config.toml
norm_eps = 1e-05
positions = "rope"
rope_base = 89700.0
tie_embeddings = false
init_std_qkv = 0.0439
lr_mult_o = 1.26
grad_clip = 1.0
seq_len = 256
train_tokens = 165200000
steps = 2521
Each number is 500 + 40 x the weight over the matrix's rms, rounded and kept within 0 to 999. Layers, rows and columns count from 0. Numbers have three digits each.

# layer 2 attention query, 128x160, rms 0.0439, rows 62-63, columns 0-159
509445496482517494538502527510489484452498500513485465501524544491542503478487470559505462498499474509504546489541555534494547510487501502558475546442457477475518534510501515511476479481460487505494461496542494485498513527444494518481460554453507477502497506576468546523456539531532542520496515529459552519500511527529465457489530525502522492445477509477413467520445480476447490496539516507497454518520455530512518499474514543464520514513537510503503541508510547522500499508508524
615508553566529580469476448434453583543463475483496542446567473441451458533514508430540536485513545494569445503459510535516586568492540460539436546541552441502569499463482486528527486477493510490464502532538435524479475438451522523520449446565417499433492502450481582439511431520524486525496494482468536538499466488502513451546543512474445551487479407574529451496534514450505425450532531445465490493471526491553522542551518422531524534473509494512565528562521518519504448499494586
# layer 2 attention key, 128x160, rms 0.0437, rows 62-63, columns 0-159
499444495470492492525503493493521479485454483513477426493546535477496494518484532490490496491520465517496519525553507529554550541503460533530522526470521514499510523504548522483540450512480562541555480500526515490452497479447538527515463486478529521528482515479480516503485496488451527514487497536517510551479525493495462503466484521515528491494491490483494488460487460453505445532493502461497490521539492482518528541527574502486500561492521452507498491527487519464497449482466532
527442526513476585483438492467508467534489455586512539538601513442479479505515484491515447544484587424464451473414533534461478506546496431524461435522504434430546521449510462494487510419503516461483461501421451519532509441503504442505510463458503541404525504509531503489478539532503462464485509512478503533491570554526501554507501481539426554539500491474461450458490474518497490479496565426582472465508541444468486557432463518546522560445512520497527537460531496479486483501496525
# layer 2 attention value, 128x160, rms 0.0439, rows 0-18, columns 0-159
494447511397550503488475551494499544449485486489461491481506474523499441495499488494500508521533490519461463477458513535482490468518520461501500450481529510521506547461532523499471518450492513534571525468536512441524440546533532493400467506487511553474463539463533524490482486471540456504503482498500482478561459465563472476488530541477540500496492420486497520512481434466568568480562489486522486514507492490484472471512541469521485486550442434447596572478556460427472480449497518
513441488498459492495446495456526511499510425465462520497476436439495482517527499464475428479515497507546574525489499523409532479522474443506467494482505512463515420457480532532494530466530528475505533473474515473508535497489554529542520472469529550489458528472528566478477528519509506447444535451598462519444481475541512492439432501435499530515467532504479476457479451554497533522568464495506485489497502552481516550476492492464428492492487504507474541500460548480495480529518509
479495498496449588462417502540463505507552498478500487482528469449542514476452581471507538439530567534490551485441473426452481557510542537485469510505491515445537549531516513537475442451470495492530454473449477552564426519471533440450566526503497515514481534504511531490457504481497492461605519434470513532454483504492510567525483522550552496495453521504478509476517489529510447487486531453491492528508545493478512536446498523525472510521504495535537508492513488464489547465462561
539517459547538423520516549466477564532473459504485495476482517509523531488461575446564459512432404554475545531491498513532503536550484443495501541533518466522496494478525525478549476529506497481484538452515517484587478507514500423465506498531507484539531517441526514535485460503550502497511556513470534462538482513442501525546489490492542471481489508524538468496459531563510459492556559437522567466509558545496437516486473521556525527530480507461431493511501496493462441517464527
534510496511465492516465501528457504519471516530487521488513513444495430510471496484478457543460521528462518538463484468492480517541561503472547465507455524586546481470464464518492481508512509491549499467551497519471524503522508567511429530485509422469504509513427553500529485490533502479490502500508512482479483498471484462522509490488468525464537489541440454511502468507505505574519532488490569581450450504519489520511470520486489429456464479474484440516503545463515472514520557
538541495443520481480523490513503540533426525497472571475468515499503483459470485480506469495493472526535566508461536455524497486546486480534460559498528497515506444518443521541505500446516509424473554427496463470427545493452486498556501514500563503491488505448498466518502485429478480475529518498525517494498523474485532465522512483524516491463509500505534513467521432478468516472492450533501529477549515452467498433539497484501471533488490479468527506508435484447528466442525489
507440511488509512448488427519486510512491471470445448540490457491481537558574464474466499488447510436462440492506448563468540545573514465459496480450541497535547541455436502490522499520448499442498493486468575508527525460485518510505478466519510517493501578458585494564466482529516531526502488487496495513517510532483467526443505531545535535502534520517488490531501496515492494534501500496517508520493539509530496479519431470520428480515453456486506528480525532500520500504465544
547462544504488481511497457474540443512464537484480476502456502561526468486473517530470573502479467455505529538543489500482522504525506495544522505493513504499533531493493457469469471500545558533564505491525428475499552442507496435496504488550472471511488551506464437481530533436518483519486530489465491524433486475459523482572507508508505491533510433537493611576463476548493520497498508541510496556476458487465460538506458498536503471498509503546510452495438482442495508483521482
525489536522512538456505555527509521520502439474519490516489459516518511567458504423475516502464519521546446530504517458471533525477506466468478475524486433561492511468519491503516526472528485484485489561523519520523490488555511472491503432492526548503471512459556490514489527549523500460484512527516527549520479464487553549522504529529533507457442494479523459467522511512516490454515478449513443521491531513452526494510526499528526496522511501466466521546513476448476515518497487
523439435478496506492527528462532476522533500438511490486473498568489551486449529500527495476445550535486501517550445553496505478464481476575459526515511478520465541532478463530481449456442434487487531541469534547477533542502494489514511543498502500549553489507449556477467510513537494533512552556461510497533511506516468490521540459482519532418520533500425440490465512516566521464484526532501533523506526547536467457512493511494421505466523514532551477528514521436538472467574504
501500566488540502505527506544513468510469554441485522464501567501484493476499477542510540493525506515466559459469437480550528494515571495512487523494475549504462476474476475480449506491481484511471484502504461491469495528506439490498539552450509498513524450499510471501509582542505509506512470491447503484514470491428502513517502467483508485522525477548487507509445498538488459508492481531515547512464464447485493497522509519488496505498520452482500510565489487501471498455517427
548468448512541506567481522511480497451443469517477497460487497539465565589536543448476546531490463523462503532481595496498439450515533484475508505488530508464474498474497521496482499497498542485537512520468524537506515485519494545525507502491485549553507475528484510474512491504563523531478484526506523461489488472471534484526542523487496525483470536507510458529538547492467481491485476504533493523512510522556527504523493445555540491552479488427511501449466471468481489472530536
516452536539447489479541495488508508553566438459494469471491507496544503538496512490486488496499496512497518581508467471448456514499537469484560484533533471553497412534429463524528555530537523443481431558457487487489514439576510478515485452545483505493524514538505514474566508539469462436530500472488491467524454502539497444463484497541461515519485501520502548497504511500562520470477514506499525468472506500478487505542513488492495514539500557500479478472543468490462510536511537
544504503495496504510481514571486399519492504473544529532540480494555565506524490485467553475508495532555456544505533489495536509518543543499507550472546487480501526493450542453523479474486537481532534527485470455491540469501505493551520546511448499477442533475521520479495432459482528465494474480541491478570503556516568486491580520474561526497524461489453552452527516576508493524498523515501524501482482459506466544535547513499533508430492415464525522476521492454541538487501513
515533448452482527555502482447544489483473581463473513551492442518499564519576440511569490533527492532482512530519510494517494495439506496503486428561540502498499519526517450457538545506560551548537491494463493491510454508514541499508542478545533571503500490518538471542448548445543481448509535546480503549561524536494481517505506488571540531496473464491504439466502498531532485488541524484469532508542467531491561510540452474503498541511534505522511502446504488517515489453501548
487537480523492507527534492535457506537544557527484488524527570491558506516512539509521491472521584507519556494508491491527509501482547575487520487484479485472493485498499520491544500519532531467559492497510448518472564509531485513528492575518505506454476532462525502535525477540524528480528517485451548509527423501473470451493523484463469524474523548495530449475509454467567539501514514469489530544505583535472543506456532459478504493497502491513527502531511522455499520502537460
526506485558562536556490485535545486414539570469451466510528565543529417493450536511521537477547485496500513509485511533545495484478507530502449475494562474490475448537530536492432477502535503507485564420475487490543494498540493494510441508437491510501526417506507434465529507519482518532459504470507497489459503471475503470478492481538497530492502549474544478478500556528517512527491519548475537438524451481489519552500509509457472512489551497537433530464482498520518596452500526
485526486494472499533504491481457503497470528452492575499498518457481498451507451506508439527498519477490524521448488485529552471563526485488452481442530569484519539475478503473459483502473464518536476479508511476430517482451486463509506519528491479480468451485480528496475467522537470478502545513526516504508488497444484481506537496504507504478471506492480581462483481510489505486507514496517545528423519501521522430504508478481530509511469512492543457512473454523509519469547529
506467452519485518463516571478459468473537446567518509497547511468481497523458515511463435458489502525501498505524546497512505491484498526536516477473534490443524478503566507495501481512433500521515489545472521481521509493473493518475510503575453483478525527560498477524493481543447527531509494488497539528493477524482544509472475537500533568484504476468549493491500479469498466486570462447449460492523524497509461490503517489498569508559491571564502490481519518494502458516535484
# layer 2 attention output (transposed), 128x160, rms 0.0545, rows 0-17, columns 0-159
540555456562493525512534437532479451461472501545506479474499490457531559486529530520542550488550498488464505509484498599545531503370435474566485496471443517476520473484530542438483509559563506456411467509472523492458445488528558513444492508560499463470553482498487504494473471504467536512482453512434507488516507548424492480497470532487524508488502573486504586489475507458470468478474528614495503480540492436500575509528485550503531533418511527479413444515484511551500545485516529
484509498549481470532529481509524404438494494521537489473523534544485483544544502496547525508493517529418468521454505475567494514526469488501488470514438471495448561552480451474495480514444454518450454470540490538510491481515493516491529557524469487435562506553566475527566442493497441488525457466435514469530518546487494525572579491501481494539542503468540549496553513490459470489435537493475568456502538507494447470461518538525561536447494485460525518493523482515436451485569575
466539563538518443501546517457462502505451557483499462518479512491463534471556503473457520457512502450517466487527443507562527404443481507479594462502507527542536400493537515458521580546482500487443502512444446507496596527556487544536451469502480476492477473566521484503522549498493498513559485508489399452468473461473460483465544551509459518526560450499594475446528548514496517572474541489550547459511517487510474509510521462485503509545538579476462483509459506556455532506586451
497527461422499521519496470490449446548517604475540543465556453492478472485449529534428499510598571447497581551471511472494572488540557505501522434463484487514494496494532448545553543487468506473462501513494511483427530514498560539497465517528497489508503478453481507434559539464529509518495482550522516493500492495472501486496522478507486521553505484543534465502535512488523609450451541622547496528518476496462531517576500429501439450523530564495474482432520518502522539487511473
524526504486504475527470534528531411537559467467486448503455469540553491532473484508491485484547454441516453495494515460557500484455482522548440524483519517500422533523500546508478540553430546552483472444476524516449447443475470467538584467502471537524513520469549455523490538460459518505515493518485491584498446520533470603446524484532553491500458486471569525491512552516495478376521441514552386497528561465439437528521489505526445462499539462476514505481487435500548491509518499
474454450472511469486478522424509438507548508529508425474527488449442510539483568503493497550529471512509502437509518480523471484541534493475532444469530404517429466464506449465499499502495507482524467526559537478464495525487498459439480587457502453472495519490522515451520527493541502457440509435479452500536474434463422522439472507512529475453459531451454488493461601584467470470498512544377505512499501540534402546444521460452486453551509479503477557532486443533440493494480527
469567473488511549542548507528519482491451530534542556475441477541525439503477501539555473485532496570571500554448471483502586522440517503529503474512470509497434481506558546530471432435551472490475499525504468470508500430460489455508549530508578553487475497491512486523450527539512490475487492582528496498512501480511535474492474479432580462524491456508503550491539537478506524533472543530519531462546476467449517570495530537490547458407490518580486401502468485495483494516515491
541511584502550512527482541504527530542536531524528535484449470436515464448535497510467465496484494531489490492455485520510455548438520506434547520446511487575520494495508537516488484507499519495498520525449522526491484521473508550504489500421529450520472514461576602491486553576522507438507512445496537572510536561530464523443457467496545460489444550485487517482577559484485505526535527493547476500520493472570480522476529530469539514493554505512523501527430413492546481487483525
493516491503476538521523461475434477474481587514566519448519524538511514458500502498544517540564489518492484545504483507513534514501473506489542543463521589459488457477500539511502492514542503520489482455461415497496502489482556484531584491560501440490472503552464509465545434449479480561488423529517453480508476546476450534482486513472465470507479500532469527464502487480498514544492482542549558491517453478511472540491506542476475463510469527494504437484516497530515505479451535
446473570478515537468513438554483525502495517539537487588542515441561535520503516503509494521552442474465465506501556423554514472543462479440497546517525501475498480480515597490527563593509531501566432518553513454446559461534546542410509473505502489464473500520497464513564504607471516521505448559503435482465507525488523494534476471566477529505550536486535520478492533495483456515482499483500484476440507490506506527454513463535565466535482475507440508532483454577442561554484466
535547464533504539499471453466455521503592507553461510523553538514550438474476543443462439494511472464511447456497517515518436507520481505516499554533495497482444440542575555468520519519534531497524532497466552488467481507448444489511440451509575510457444509491510453474503521500483501518484548475476449503464541469517521513547441470556501479503462488443495508549541508477533523486517548491480493472484520560586482567506445472522471493493481498454576493481474510481534444536468521
481469491513512569490503532448522479529510502531480528540522495457539471439465427516527517485511530503549499502506462480477500485539523488541527489481501505488577506558505489517502476492529475532504467457554503436514474541563455511482557517521542494476484468456498528442476515482445501463516525519510518529506446512486504568477461503496448464474476441511451566511533458478489446460518456568463535496457514512466454503498534526468466539459557480531535563515569528491549514565481539
498536502439553481484498590472503493450482527539511515554499479481517430466550606516522517513510518492518479453545532478574619484528457500505461546508394548478563530467531511511483532478489457535479501508574483504548473512454555577531490507540440488506555513537473491522581497471500523494558551492478553510486481530486534572564452500447507479472531536506490447472485502464439531520560525444540467430525535516517551444441484489495541458480545465526505518501533538442537489520554449
546497520503535518454494490432544506514457487495543472531490469536488490510533516514521477527531477514475457478495437536519464490547537506504471453501485529512504547528524534527467524546525481534494485507501568522510469526542447559478512515513509491498514478458521479531474525457505492545454531505524467514489499416531491480487524494552471489474454580555448525551529517430497500480439530467482585505476501507563456459506511505507556476485517548499536487525401492557511478547570510
492504489541463530436517494534524521513512505560480485470506525445522483528429559494520511490544425500534511530544486500544487509521431483494537532542483458498485483451497552537480477510417476461460492504556529521512475510499441459446519516465471493545494574418476543442574471548434454564519478519532428451512483475483535521473549546492494478514593498496464471513490485487504485493456489487550525479479462457468512462480506571534535477515516487467474531576500537483545513551465533
442505513502442491480496495514484506472495434446549486479472519541476554567511538499499478519505500464463439427532536490505467468497479469455528528529567552529501467443503587530477511502479420553495517532549510524468501512531565485537557454488484540457561527549478515470500548473513488547496486485553473446498500525487513550512537481576518543458524478503499499475534532557461479541469473517510510458513522470498474481551454515499469467474469471519445511469452482527466510539482494
516472496468505489459479528535510509452485458491490498477541520456503512477517418481456511514496487463523492468455593511471445488501451495545512517553473475539509560499500420511538536554551526507442478523512505509530497521497519488440494551535509513495506516468501507492479455444508490497578516426521486515496566481578499561597512475500520451559497524524442472478486513462506513502473473463511481529459516585522545497480499560551551498518500477462572465572490536467487425500487491
533528499506531534454452472481513457529511483474513476540469473512538493471470545505581505513534498555558432476494492493515461538413479505487497487517476471557446510557495498517496543505498490487502494489500501515500461519500485530437462442486521504464478509475543517554502497529427494492479484501469474456559472488524515458510490504459544509473472503472448459544511531464533462509475488533482450491552546423507467570539503503492469453509546489521465514443514497477505540557460508